python train.py --d_model=384 --bias="none" --init_std_qkv=0.0255 --optimizer="soap_variant" --decay_fraction=0.747 --final_lr_fraction=0.1 --dataset="wikipedia_en"
Each number is 200 + 40 x the weight over its row's rms, rounded and kept within 0 to 999. Layers, rows and columns count from 0. The size before them is the row's rms in percent of the matrix's.

# up: layer 5 MLP up, 1536x384, rms 0.134, rows 1403-1429, columns 256-383
# down: layer 5 MLP down (transposed), 1536x384, rms 0.13, rows 1403-1429, columns 256-383
up1403,013,183,151,147,196,194,233,206,209,189,163,210,247,191,190,178,219,232,179,317,199,200,206,137,181,266,222,211,185,354,209,212,163,222,261,213,225,204,267,192,197,160,211,193,210,148,188,145,192,247,136,214,226,230,290,205,193,175,275,205,218,176,240,164,180,196,214,199,202,247,175,213,201,191,163,221,193,229,178,219,191,209,275,144,210,295,235,206,192,211,301,228,344,192,187,268,232,150,175,180,184,170,205,174,167,206,216,182,141,175,176,203,181,224,218,86,132,223,218,230,243,211,196,136,180,205,211,204,202
down1403,012,200,217,285,276,273,126,182,163,213,227,158,236,200,164,260,208,250,187,189,236,209,114,236,324,172,239,170,206,165,195,184,170,155,166,214,219,184,115,172,244,144,205,196,216,166,196,207,206,196,229,193,127,139,147,242,134,137,187,229,273,139,195,194,219,190,164,62,227,156,223,188,172,184,162,187,149,176,183,188,152,200,165,260,214,246,194,176,148,192,173,222,147,182,193,142,180,240,196,151,169,233,108,210,202,177,227,209,227,227,151,212,229,161,224,272,213,148,195,109,192,219,164,173,216,148,187,256,201
up1404,015,166,254,209,199,204,250,195,247,188,197,229,169,250,234,155,225,215,136,225,265,209,184,259,189,180,180,87,121,141,231,227,269,171,226,177,174,265,204,213,233,282,200,186,211,203,208,261,217,209,153,221,257,295,193,178,139,245,223,181,173,236,182,184,176,192,182,217,159,256,261,179,217,212,183,188,281,224,253,202,196,194,248,148,223,182,192,185,186,199,229,206,168,281,134,295,153,249,184,189,263,241,201,183,196,215,229,165,262,163,218,169,145,168,163,187,133,197,227,266,181,237,188,213,186,247,212,192,142
down1404,009,194,204,208,180,189,218,144,240,208,171,184,201,168,202,241,260,243,177,180,191,237,180,160,193,188,204,297,244,253,186,119,103,241,184,193,212,355,167,232,191,190,259,223,207,177,198,208,198,240,276,142,158,177,207,260,153,171,226,171,273,167,194,231,173,207,154,133,241,139,209,230,184,205,155,200,221,105,180,146,240,226,203,287,228,232,191,135,238,216,187,161,174,176,177,193,219,194,174,137,152,144,214,219,224,185,222,297,198,155,196,160,152,195,269,189,214,172,177,223,227,230,232,168,283,173,200,192,233
up1405,033,197,258,196,187,231,132,208,259,193,219,285,163,224,220,191,191,267,150,222,235,308,208,214,175,155,190,212,191,140,155,223,169,157,169,197,310,204,186,259,218,184,208,211,169,132,181,229,182,153,251,219,205,195,241,208,231,135,229,195,188,234,140,170,256,223,149,243,271,207,237,174,228,258,217,204,191,185,257,262,265,165,259,270,196,163,253,181,200,205,164,200,142,71,250,206,188,210,159,298,245,180,236,238,172,199,135,208,172,197,315,158,155,257,205,208,200,245,239,216,280,246,207,116,203,192,230,179,81
down1405,043,192,188,172,233,180,207,179,175,269,207,45,122,151,170,155,200,236,199,102,227,165,160,116,241,231,239,217,235,153,204,125,144,194,187,170,240,172,217,217,244,89,150,145,203,205,178,167,149,175,242,183,216,217,188,178,205,190,196,171,198,206,199,114,275,129,155,225,209,229,170,202,210,191,189,200,120,211,149,187,185,257,218,172,196,169,166,197,208,194,203,201,242,181,237,151,167,154,156,184,247,233,224,236,216,215,220,140,219,131,206,190,174,232,217,199,162,245,167,180,133,162,219,134,171,176,130,218,206
up1406,123,171,194,182,227,269,202,240,204,223,137,262,223,206,188,203,150,224,148,131,192,206,166,165,191,189,217,250,167,223,271,196,201,179,177,230,174,247,296,223,236,158,199,178,245,253,208,156,231,155,114,171,246,191,233,288,247,213,166,225,163,258,229,180,281,190,185,229,144,213,253,227,269,142,265,254,138,201,202,118,195,136,180,185,202,303,198,201,232,205,128,134,244,169,180,195,198,230,155,237,171,226,194,214,147,217,178,187,176,194,247,144,200,240,195,192,213,238,187,239,233,267,257,260,146,153,213,290,247
down1406,120,176,247,216,185,178,269,145,166,139,180,234,199,183,194,155,179,265,194,152,225,206,201,198,214,181,189,176,282,233,211,183,276,166,243,181,169,218,199,226,204,276,212,253,177,116,243,212,250,196,101,136,207,170,217,206,194,260,202,207,201,187,187,210,198,203,218,217,193,180,181,225,165,173,198,177,213,138,282,199,186,259,224,265,127,213,217,175,211,236,131,174,153,162,183,194,148,210,274,142,226,201,176,238,138,136,261,155,186,241,229,224,209,134,236,195,191,207,147,198,175,222,257,236,241,216,216,211,174
up1407,095,129,211,183,245,237,180,231,216,190,181,213,167,187,229,200,212,156,196,165,202,220,210,212,214,142,215,180,189,207,243,152,221,268,195,203,184,191,188,191,243,159,237,173,200,190,196,195,151,148,227,243,200,225,122,192,254,205,188,198,260,169,232,253,203,323,187,263,187,178,130,153,176,106,226,176,332,174,206,240,195,149,147,243,210,159,217,185,228,237,196,186,139,143,194,164,258,193,222,188,239,235,80,174,193,205,132,250,157,272,174,231,245,189,160,176,203,244,154,84,224,240,192,123,175,171,188,175,223
down1407,093,190,209,208,299,163,116,165,123,227,218,209,171,148,171,210,259,152,153,239,236,169,203,194,228,208,163,219,187,238,267,147,150,228,223,167,161,191,189,167,153,196,188,196,227,180,118,271,166,234,213,255,139,188,202,184,153,189,198,140,220,271,243,234,217,170,210,236,226,183,180,203,264,225,187,239,220,94,204,203,177,226,219,146,191,203,208,159,183,205,232,214,109,119,229,261,175,198,206,186,126,184,207,205,196,180,188,123,255,223,211,284,109,185,207,172,227,264,118,249,129,194,288,148,125,161,172,187,120
up1408,095,154,168,188,264,151,213,180,202,153,217,185,176,208,322,182,228,189,284,202,250,182,231,179,197,209,247,190,126,170,234,170,200,175,171,111,184,208,283,305,201,218,228,209,238,249,257,260,159,143,126,239,212,206,201,185,290,238,223,218,150,212,173,153,194,159,272,228,201,165,224,189,142,236,210,171,190,257,275,198,121,283,138,170,185,164,275,251,158,187,164,162,209,198,137,222,243,256,200,261,190,223,234,149,246,235,225,236,164,141,185,225,208,177,217,154,188,192,194,242,222,259,264,217,191,187,155,171,218
down1408,112,172,222,196,187,172,216,231,115,188,260,203,176,169,247,208,206,140,174,211,184,133,255,172,193,190,176,147,220,223,223,194,239,173,226,198,187,174,254,195,235,204,206,219,216,221,145,185,187,253,189,231,136,179,227,200,130,223,182,186,327,167,180,223,182,204,169,206,223,206,182,184,206,178,215,172,202,248,299,196,158,214,171,243,220,180,181,149,200,206,220,187,194,177,154,172,206,236,166,203,221,269,169,174,169,215,193,204,222,170,173,290,148,94,240,243,244,201,193,234,156,182,218,192,225,203,238,220,179
up1409,118,181,193,128,195,218,260,207,211,184,251,192,144,222,188,226,210,156,181,256,136,218,193,218,190,108,175,243,122,188,252,212,231,185,198,214,201,214,149,221,151,132,196,193,242,203,177,213,180,196,259,187,246,219,186,240,211,204,225,207,173,196,262,195,133,261,234,217,170,127,214,216,187,111,140,157,187,209,185,207,252,212,186,218,188,97,231,246,197,210,205,199,212,170,183,209,241,177,195,289,172,243,132,205,154,195,166,174,220,225,166,189,195,266,204,175,219,232,226,251,216,166,214,149,150,258,147,265,227
down1409,116,222,194,170,228,151,129,221,224,187,117,252,270,189,188,198,136,204,154,219,157,185,179,190,145,147,128,201,170,181,180,228,203,179,147,181,220,212,152,214,237,154,152,136,214,248,227,212,204,198,168,194,263,201,207,156,190,181,231,210,267,188,194,212,153,247,254,165,167,214,227,171,145,178,138,157,192,142,336,187,179,224,183,241,195,219,241,236,225,191,190,199,207,213,225,164,186,164,166,200,164,238,140,214,254,209,148,170,185,131,171,218,168,199,184,249,238,161,222,236,177,214,228,197,244,211,176,243,152
up1410,102,212,190,222,177,196,206,248,203,152,194,168,201,202,185,246,182,178,208,172,229,221,174,203,157,129,149,220,128,222,221,204,195,202,204,177,195,212,241,148,221,194,172,173,218,194,255,236,141,111,124,234,234,153,217,219,200,244,156,193,183,170,164,169,237,196,195,189,230,178,165,208,107,173,269,205,142,203,194,203,169,218,204,156,150,259,184,190,129,250,195,200,145,159,230,201,216,212,160,196,173,243,228,236,195,278,212,258,207,202,208,194,193,204,125,169,251,204,250,206,199,210,206,150,196,188,244,212,174
down1410,113,173,104,274,170,247,217,179,185,244,236,185,241,214,248,223,218,256,236,223,196,167,232,155,161,113,202,279,233,191,219,203,154,171,208,163,248,159,224,223,235,185,153,146,188,202,222,167,154,196,291,196,192,245,222,212,221,224,212,165,190,162,160,213,287,201,150,274,226,212,217,188,209,270,265,201,188,185,118,296,209,261,189,265,179,141,198,220,164,137,224,190,195,205,200,142,253,226,202,181,158,267,136,145,253,253,207,267,191,261,206,200,241,227,274,210,263,188,198,167,204,189,152,175,240,269,268,176,198
up1411,015,226,261,145,286,228,239,222,275,177,170,183,170,195,238,213,173,176,110,156,222,183,266,171,179,178,261,262,246,184,232,154,232,178,159,193,209,242,153,216,280,147,201,227,140,158,238,170,216,291,267,174,170,235,285,174,184,155,252,229,118,170,197,134,198,214,275,202,177,238,249,231,258,188,225,206,209,237,196,227,197,200,216,265,223,178,233,254,231,190,130,146,201,250,249,202,187,255,219,164,160,197,210,226,224,175,257,200,239,182,215,143,176,224,193,184,225,221,238,180,197,215,221,123,177,234,180,198,176
down1411,014,222,188,230,201,175,217,214,208,222,229,176,212,220,267,206,129,225,203,170,207,206,131,245,233,173,184,191,218,218,225,182,157,138,287,234,156,259,201,184,250,200,163,107,217,238,173,205,205,218,213,161,182,136,207,279,161,255,143,216,226,244,171,209,151,252,214,158,251,184,142,173,161,236,198,214,254,169,260,269,261,173,203,194,213,220,154,166,172,183,203,170,179,215,178,187,224,240,214,186,223,265,259,189,232,212,186,198,119,211,195,262,146,196,207,100,312,200,292,186,256,210,213,180,183,183,197,224,210
up1412,118,147,195,159,275,186,199,165,199,133,225,260,158,214,216,197,222,227,226,191,190,201,246,195,216,226,224,170,277,178,192,173,198,157,221,180,210,184,201,230,169,216,183,222,272,191,119,127,235,260,206,222,217,227,168,203,183,148,199,170,215,260,167,263,194,101,152,243,167,243,191,255,136,147,156,187,186,245,261,126,109,227,156,144,168,161,201,262,226,229,207,213,166,184,124,157,246,174,158,168,257,241,191,225,217,209,194,195,162,173,204,210,229,199,153,157,212,165,228,198,206,223,161,224,129,186,205,175,269
down1412,115,208,245,195,203,166,212,242,242,144,219,146,184,209,191,209,207,205,217,182,204,203,293,190,182,182,271,221,179,169,190,273,182,188,240,125,208,155,124,199,193,206,218,224,182,150,139,141,248,200,162,210,184,86,204,174,155,167,181,130,198,167,159,158,211,160,237,140,132,209,247,124,208,208,182,197,196,177,180,158,251,178,142,214,171,202,223,143,261,136,240,191,291,191,189,171,180,202,217,185,217,235,186,247,223,200,225,198,198,271,216,215,180,171,159,215,158,156,184,205,219,204,195,153,213,181,290,238,206
up1413,113,137,207,222,225,231,250,225,262,219,163,173,210,175,183,153,145,168,228,251,186,220,196,187,214,214,211,200,203,172,215,212,202,209,179,133,239,237,189,146,176,196,198,160,171,231,154,201,180,223,234,162,230,231,208,189,201,236,199,205,191,142,126,117,224,222,226,211,116,152,137,197,201,138,129,218,284,159,160,185,207,282,187,224,172,250,237,233,290,282,262,252,253,118,248,159,200,257,139,302,244,247,171,204,254,167,178,221,205,235,127,260,264,230,177,193,218,200,105,207,187,182,156,197,232,172,212,204,159
down1413,114,217,167,227,172,180,245,184,210,199,190,201,192,229,188,224,165,194,206,196,244,205,177,210,164,285,172,198,170,159,264,216,242,192,239,220,224,195,246,172,166,68,201,179,234,203,224,153,155,241,159,162,228,289,149,170,155,165,153,229,177,160,245,237,161,116,193,184,198,248,197,136,202,223,185,181,176,132,187,268,239,200,195,155,148,252,179,117,194,242,194,181,183,179,234,211,225,266,269,191,203,162,189,200,226,260,146,244,164,161,151,180,150,281,155,202,152,172,184,200,206,212,129,176,164,124,236,221,138
up1414,124,246,134,170,168,195,177,225,189,226,200,207,191,164,225,218,191,222,218,185,211,182,145,205,184,244,194,178,204,163,253,194,237,268,174,99,172,206,215,200,112,258,182,285,249,227,135,144,151,248,194,158,223,161,234,160,225,200,155,200,171,188,206,173,195,181,177,216,214,209,203,238,129,228,198,208,245,224,192,120,181,180,204,138,202,96,173,250,215,211,177,255,172,205,115,211,222,202,238,268,187,195,230,216,205,268,213,83,178,181,159,212,228,230,196,171,193,209,212,240,212,203,156,213,193,209,194,267,144
down1414,122,288,276,239,194,216,207,179,153,208,211,110,232,141,168,150,191,231,269,198,173,190,234,157,200,180,159,224,157,198,204,145,135,186,178,318,154,198,209,220,235,189,195,220,199,151,245,220,158,168,192,233,194,163,255,260,171,181,184,195,263,151,216,177,139,183,246,168,152,228,257,201,211,192,143,205,143,165,160,171,108,163,137,192,233,214,194,155,212,174,177,283,208,174,243,181,183,228,217,286,198,166,220,254,247,181,181,233,160,187,183,262,161,184,250,181,258,110,129,250,193,276,290,245,171,155,239,218,260
up1415,050,164,245,153,223,264,240,169,269,234,192,235,196,206,162,160,183,193,149,183,180,161,160,157,204,217,195,203,229,136,186,248,156,218,244,157,160,251,244,122,179,183,286,210,240,187,197,207,195,231,194,172,280,170,216,290,245,234,187,139,150,193,185,194,236,252,250,191,240,220,202,156,185,223,227,244,192,217,164,268,237,240,248,243,263,201,217,284,178,166,156,174,195,131,238,240,158,197,255,161,181,196,215,204,207,151,217,127,219,181,270,181,174,233,223,175,192,213,213,220,184,198,231,169,134,221,304,205,189
down1415,051,241,199,188,139,154,231,130,210,174,195,190,280,209,191,206,230,130,184,199,225,123,179,252,227,197,250,210,169,207,221,248,218,188,157,238,173,199,139,221,149,128,189,274,193,167,193,160,189,227,226,269,178,168,166,137,157,163,217,242,305,177,229,250,151,165,217,206,128,240,128,185,255,225,146,228,186,261,218,133,240,190,235,196,209,184,168,145,139,153,188,214,218,262,193,236,201,174,154,201,268,225,116,170,243,218,210,237,170,167,177,239,171,218,249,207,176,205,232,223,167,176,211,124,186,240,231,177,185
up1416,121,130,197,166,189,238,206,230,242,222,159,126,192,193,201,235,205,240,237,179,238,183,200,228,234,169,248,267,148,133,246,264,226,159,190,233,145,183,185,205,191,244,140,225,210,191,215,146,195,199,253,206,200,210,179,184,110,265,246,229,173,137,181,145,189,235,215,194,242,228,176,266,222,160,191,146,189,188,194,248,155,120,264,295,201,159,183,181,274,229,214,156,142,132,142,164,230,239,267,295,210,215,167,172,164,200,188,188,242,167,172,219,212,199,218,186,191,255,241,211,253,165,235,219,195,247,155,175,203
down1416,119,204,184,205,223,177,286,217,274,204,190,144,215,244,182,251,235,231,188,197,173,199,161,229,192,193,192,189,158,166,172,198,174,192,213,162,218,276,244,190,210,179,208,173,268,194,109,193,207,222,190,228,238,271,193,206,213,156,208,185,244,206,247,283,215,232,211,273,209,190,245,230,209,188,205,181,211,260,199,238,156,180,164,127,135,264,212,143,174,221,211,183,176,229,197,178,223,213,215,171,208,240,259,190,159,197,264,181,181,203,219,149,214,222,182,183,174,189,122,227,185,299,190,152,164,202,225,191,135
up1417,120,175,261,198,263,165,157,263,206,233,256,240,134,171,230,339,220,164,217,151,159,274,183,174,145,198,196,183,185,231,167,170,241,194,111,159,244,127,276,139,121,203,167,276,163,214,159,199,212,218,171,170,180,153,258,235,221,249,165,112,189,132,195,209,218,250,232,164,165,222,154,208,197,202,186,241,218,184,188,245,211,173,185,131,142,206,142,212,188,212,200,188,189,145,202,187,255,171,210,257,205,197,183,158,163,237,221,190,180,152,140,197,255,112,246,153,232,215,178,190,227,200,237,207,242,195,136,208,187
down1417,120,148,178,254,230,172,229,198,164,135,193,176,166,167,203,134,165,207,218,201,228,148,197,235,181,193,213,176,228,220,177,162,187,251,254,232,156,246,164,173,227,185,233,205,222,206,145,214,152,226,184,125,208,116,231,219,198,225,190,212,157,209,220,185,253,174,243,165,188,278,295,197,214,246,161,128,254,200,198,268,206,210,224,206,249,267,267,215,279,211,161,34,170,163,190,224,189,184,260,207,170,240,119,210,236,103,240,190,194,179,160,217,228,172,228,238,209,220,226,151,202,241,214,187,192,166,191,186,201
up1418,105,230,210,97,274,267,241,228,211,232,180,173,220,211,255,184,111,220,172,176,174,189,171,183,194,114,222,223,243,250,197,158,213,184,252,167,201,250,176,246,244,183,238,205,213,137,194,232,183,176,223,194,211,126,222,208,255,248,265,224,273,180,259,195,217,228,121,191,148,174,193,199,176,251,211,235,236,315,235,220,171,178,254,190,154,153,233,198,213,210,214,182,217,177,165,162,213,178,232,93,223,246,180,232,222,243,250,104,180,193,203,240,195,161,187,274,137,251,294,164,191,186,191,219,229,222,233,174,217
down1418,099,143,187,230,246,203,172,179,130,168,188,232,130,263,191,233,229,227,221,162,263,222,125,185,218,224,230,139,210,131,191,190,226,95,253,194,217,173,192,178,154,293,134,230,178,207,213,154,211,156,192,184,194,228,199,284,179,196,179,240,159,263,133,217,147,136,240,171,236,156,152,224,191,181,182,197,173,225,170,156,175,177,98,217,183,207,164,196,212,218,141,179,193,211,232,155,169,235,132,161,163,210,205,187,180,173,207,196,214,142,248,180,203,215,194,162,194,180,190,145,211,158,188,180,190,191,199,169,235
up1419,101,167,248,215,214,190,209,287,315,205,171,283,156,206,227,137,254,200,151,225,182,157,111,147,133,208,296,199,187,205,200,151,167,178,200,224,111,155,206,237,183,145,194,266,179,246,240,121,270,198,223,191,198,179,197,212,185,184,281,160,145,149,260,194,198,224,159,178,243,214,248,119,266,201,233,178,209,256,209,201,181,192,152,150,183,245,195,240,168,173,172,220,193,182,179,259,214,180,170,239,156,314,191,273,169,246,150,212,146,240,190,222,216,184,170,176,139,200,206,196,107,267,193,154,179,187,206,196,224
down1419,106,176,169,245,148,217,198,182,189,253,208,193,183,168,239,213,245,177,162,155,179,166,185,260,164,208,216,236,192,219,229,290,212,134,164,203,187,211,125,182,238,176,214,211,173,257,233,213,287,219,210,139,216,208,257,297,118,249,124,127,235,225,175,280,197,130,113,197,202,192,209,201,244,175,208,264,175,148,233,227,210,209,154,222,272,247,182,185,169,244,225,176,223,235,177,253,173,140,241,278,233,299,118,222,196,229,176,283,195,269,186,137,163,218,230,226,152,186,178,216,115,270,179,147,192,180,215,185,237
up1420,105,196,190,260,222,157,167,258,167,146,164,200,175,144,240,147,152,218,217,207,225,242,260,181,261,150,102,182,252,198,170,166,304,227,184,221,181,181,224,305,175,190,233,201,214,226,221,213,160,216,189,154,224,184,190,169,190,206,259,204,202,206,243,251,201,168,154,202,220,237,169,149,204,234,255,169,251,182,296,197,131,147,198,255,158,219,211,185,273,271,172,236,184,257,194,185,246,229,169,271,248,72,240,226,153,231,223,204,214,150,131,130,213,147,227,144,150,202,232,245,221,165,218,210,147,247,164,184,186
down1420,104,233,189,230,196,184,228,132,152,202,235,99,161,181,212,127,316,264,202,212,240,170,135,207,206,189,237,213,168,257,141,160,182,201,152,187,187,169,157,114,236,217,174,147,197,188,172,163,163,283,130,207,115,225,188,248,173,135,225,196,172,234,198,155,221,238,174,169,182,162,230,197,197,195,205,189,184,200,226,208,186,193,257,218,251,185,157,142,218,181,214,152,162,199,234,186,334,257,218,178,183,262,202,258,184,172,274,201,222,185,221,200,186,196,253,197,248,164,149,199,161,129,253,219,137,213,198,202,178
up1421,097,262,204,146,231,174,202,285,242,203,206,200,220,197,160,162,165,168,224,240,91,187,232,221,187,216,196,155,142,231,211,218,240,146,165,225,160,244,250,172,240,157,196,139,151,241,222,217,206,198,192,194,171,167,194,148,205,161,197,137,215,197,207,179,236,203,168,248,230,251,252,245,222,188,145,212,240,225,205,180,176,145,177,189,203,194,215,213,188,173,214,151,204,141,283,144,291,190,196,201,159,180,132,131,119,150,161,194,223,159,249,176,230,170,203,185,251,221,228,257,140,209,284,273,230,288,201,206,248
down1421,102,177,257,273,235,199,259,199,241,95,230,145,158,256,154,204,210,208,205,165,211,207,241,271,151,160,198,238,211,239,237,143,220,164,209,211,186,160,208,169,165,235,205,165,231,205,234,183,267,182,321,209,141,237,213,210,191,274,279,231,178,174,165,147,177,162,169,193,169,276,201,226,219,177,235,160,209,219,146,183,229,245,231,198,229,248,210,168,179,174,178,243,169,234,154,174,175,230,234,278,251,223,118,158,197,156,158,195,188,175,212,210,181,263,229,170,185,229,133,253,217,183,241,241,230,205,147,209,229
up1422,109,226,230,177,218,184,197,224,147,202,293,215,189,177,222,243,275,250,213,67,149,191,243,189,184,103,215,232,195,187,285,217,165,155,130,230,257,179,219,181,211,233,195,219,205,142,197,178,176,183,158,137,180,127,160,152,209,232,182,168,284,212,247,236,172,203,188,224,179,209,207,203,238,277,225,181,262,183,196,239,85,158,175,245,177,219,174,200,224,197,170,232,234,179,136,159,104,194,179,145,201,186,201,162,210,217,165,226,145,217,227,183,187,252,149,249,270,224,178,205,217,146,208,207,122,198,156,169,185
down1422,113,138,199,194,171,149,119,162,271,192,170,140,188,192,261,174,200,237,152,215,165,203,230,193,206,214,185,207,205,197,259,188,156,191,181,246,183,188,199,207,182,227,167,189,239,177,222,215,193,158,227,165,204,178,201,201,213,150,109,203,192,378,156,238,149,160,250,222,158,143,212,170,135,207,207,195,236,165,214,153,237,232,192,225,191,184,198,133,168,186,200,196,231,227,238,126,251,237,199,183,286,151,186,231,205,206,174,200,216,218,235,197,255,182,177,213,202,200,209,178,234,215,261,200,106,158,182,116,174
up1423,110,201,212,190,181,193,208,190,248,218,232,233,163,231,211,163,211,197,215,240,162,236,147,219,162,179,209,128,240,208,181,156,222,207,297,205,94,158,167,189,187,190,219,184,141,156,200,184,228,217,199,179,188,175,214,154,274,189,187,199,67,150,246,210,179,147,249,224,247,229,235,248,185,213,219,206,204,183,205,198,132,188,179,179,237,165,189,181,198,201,216,297,211,176,229,171,150,201,180,175,181,132,203,254,197,155,191,217,245,228,173,246,176,256,153,301,239,164,248,212,240,188,213,256,224,202,194,150,174
down1423,101,225,216,236,137,208,212,205,177,205,186,160,200,151,238,242,235,247,200,258,210,206,188,240,232,109,160,200,251,183,160,248,186,202,212,196,251,242,170,105,116,172,232,163,262,258,146,243,220,151,198,193,218,292,170,235,189,324,134,246,240,209,152,225,208,161,240,247,240,195,213,192,272,167,174,174,185,174,235,217,253,194,202,195,170,156,158,187,226,208,139,136,192,253,133,184,233,238,184,204,221,211,211,179,220,220,209,198,150,199,225,180,178,218,163,160,271,175,137,221,233,250,179,260,173,151,214,195,178
up1424,113,205,243,193,249,218,146,202,215,223,169,198,227,199,222,167,194,159,186,181,142,240,151,179,245,214,159,181,212,136,224,225,184,230,214,226,190,127,144,246,216,197,215,212,227,233,175,172,176,203,246,232,194,221,154,231,179,188,207,233,186,181,217,179,243,118,215,126,220,225,198,208,190,166,131,218,226,220,195,174,175,283,230,212,214,194,254,260,174,225,194,161,214,131,169,247,164,154,230,180,236,156,185,242,201,155,285,207,231,168,204,272,274,176,266,153,279,222,164,179,150,224,194,192,216,200,193,166,232
down1424,115,190,131,178,246,247,204,156,189,150,213,165,245,154,163,218,199,155,194,174,224,201,169,172,185,141,213,214,185,220,202,202,163,191,179,281,169,78,145,265,166,191,261,238,225,130,188,158,160,204,91,65,139,237,228,274,205,155,178,200,194,209,182,167,211,170,299,120,168,172,178,114,186,292,206,226,228,235,118,266,208,303,237,267,213,184,220,105,254,155,139,180,155,159,166,223,219,176,223,174,194,243,223,257,183,223,289,241,271,233,210,180,240,193,148,214,213,252,157,198,178,188,133,108,163,180,159,233,202
up1425,116,212,244,182,173,256,120,153,226,198,197,217,163,160,203,209,242,263,225,204,258,231,209,193,180,202,164,204,162,199,169,214,194,176,174,192,173,231,169,164,170,218,157,210,180,134,214,174,233,217,205,130,272,153,201,218,163,173,199,233,247,194,183,285,160,267,287,200,138,216,274,159,243,161,199,118,276,215,171,244,184,217,169,211,260,159,224,204,184,149,241,249,232,225,237,175,215,235,162,288,170,172,181,259,174,206,246,268,178,227,172,246,296,171,283,185,167,232,135,194,248,192,150,114,248,222,220,231,221
down1425,123,206,184,179,225,253,225,180,197,199,149,192,189,170,238,169,214,205,154,156,200,187,241,183,83,176,172,123,193,208,213,154,207,192,177,196,167,205,205,175,163,188,231,198,216,204,218,159,214,219,168,202,211,228,167,144,228,226,213,142,174,168,149,189,180,217,204,170,196,193,167,173,172,240,188,203,203,159,165,227,215,195,194,261,264,226,195,194,144,182,141,243,173,224,199,227,233,221,187,180,147,212,275,188,284,152,203,218,161,217,284,217,141,204,224,165,218,183,141,209,137,228,237,282,197,196,282,187,216
up1426,109,229,202,254,262,182,193,184,147,199,214,212,211,174,289,255,166,238,231,186,157,170,307,149,164,184,252,289,182,206,175,141,181,205,179,260,122,268,188,232,140,169,212,221,277,167,187,197,239,218,247,155,187,152,199,178,218,149,230,282,215,201,243,222,126,192,234,229,228,223,232,104,269,198,165,208,177,214,208,178,192,197,227,200,199,209,241,218,170,193,100,226,182,173,122,194,171,205,240,222,166,141,207,167,147,150,284,159,174,202,176,232,180,220,256,215,232,241,184,202,230,160,198,290,199,215,166,222,207
down1426,105,201,177,198,84,110,183,200,171,164,213,183,193,248,192,172,246,213,206,230,204,239,161,160,128,139,177,205,207,179,133,201,207,190,261,187,171,181,238,193,171,186,177,210,245,185,207,255,168,173,179,168,135,179,212,222,235,213,209,197,239,211,246,240,217,176,245,189,190,112,152,174,210,236,186,123,210,216,168,183,226,254,174,215,125,240,253,189,193,196,165,291,261,276,109,189,148,194,240,148,277,185,210,221,262,172,174,127,124,209,221,211,231,216,232,202,197,198,189,143,187,223,253,222,213,117,190,265,192
up1427,117,200,136,188,249,161,212,196,151,255,270,148,208,211,160,175,224,73,196,143,161,174,129,199,160,231,226,243,207,196,155,197,211,172,226,193,226,227,159,143,177,172,219,189,143,170,152,244,161,217,195,185,204,164,132,165,187,239,216,210,204,135,205,166,222,227,176,261,182,249,182,172,235,180,197,250,209,198,220,137,216,168,181,172,215,88,237,309,195,249,197,174,215,191,209,132,258,191,119,171,224,173,211,265,100,240,232,181,180,225,210,149,258,238,175,299,80,252,229,179,161,185,155,210,224,199,135,168,258
down1427,118,227,198,309,180,273,159,159,253,198,216,196,249,136,247,179,197,193,149,186,236,183,178,211,211,194,180,195,266,181,226,217,172,284,236,231,148,137,175,132,173,199,181,154,206,164,175,195,255,185,218,162,222,229,191,175,216,213,160,139,211,174,217,212,172,247,173,199,197,261,129,199,187,120,224,134,206,165,136,125,236,252,281,139,109,161,214,240,147,221,253,241,184,231,135,262,189,188,189,177,256,252,267,197,160,229,141,222,242,137,128,250,159,200,182,142,218,193,188,148,224,198,246,173,176,195,175,259,236
up1428,069,197,211,201,234,199,174,210,174,123,141,225,168,135,214,212,185,110,216,173,211,239,211,292,209,224,175,191,208,187,145,216,182,280,266,192,202,266,226,202,202,207,213,196,244,263,172,133,226,218,221,184,258,178,136,202,249,218,222,176,238,219,224,237,218,241,199,214,290,201,173,193,195,189,230,234,192,234,198,134,155,150,209,241,203,150,225,244,133,113,207,144,190,230,198,194,211,190,199,197,291,233,194,235,192,163,316,196,121,253,220,208,155,261,166,216,204,194,230,290,237,136,202,164,90,223,195,191,214
down1428,079,160,169,100,199,164,191,128,183,226,190,162,304,295,184,191,147,223,173,202,238,223,181,247,252,232,207,142,221,178,146,139,181,184,270,188,209,234,215,223,218,202,180,214,206,151,314,218,199,228,158,247,201,253,220,181,208,144,196,248,216,187,161,284,188,212,169,209,183,203,220,168,230,329,237,205,250,144,190,231,188,113,212,266,200,150,152,215,220,122,221,136,221,202,258,233,222,155,188,110,169,207,208,151,222,187,156,207,131,172,173,234,213,157,305,213,254,180,191,205,203,142,224,221,208,265,225,196,159
up1429,113,134,275,146,264,206,174,218,118,245,194,184,115,244,236,218,248,234,266,158,182,182,253,185,205,205,233,146,221,162,281,142,176,214,189,143,88,195,146,231,143,213,239,194,207,142,201,213,286,235,201,141,246,262,212,182,150,228,230,203,242,192,203,215,196,205,112,220,152,211,215,258,199,219,190,338,229,125,253,158,107,187,186,254,173,173,142,185,168,178,199,258,235,184,195,180,151,184,177,133,143,197,212,243,206,196,152,152,228,223,144,235,186,189,190,97,221,161,194,206,171,129,156,221,227,240,258,212,175
down1429,111,195,189,169,178,206,249,211,218,176,311,177,200,211,213,179,180,227,240,160,229,206,184,246,245,204,134,223,202,165,150,166,258,193,220,278,205,185,152,188,173,161,211,178,207,219,222,139,226,138,145,281,183,198,208,119,187,190,225,144,142,177,239,330,120,236,243,249,150,152,188,167,216,177,178,192,176,243,240,301,160,234,215,194,212,182,260,185,219,244,185,226,253,142,188,125,210,164,200,201,152,157,270,207,296,139,184,238,199,128,195,124,168,204,197,160,157,173,221,226,180,220,156,185,111,205,185,156,180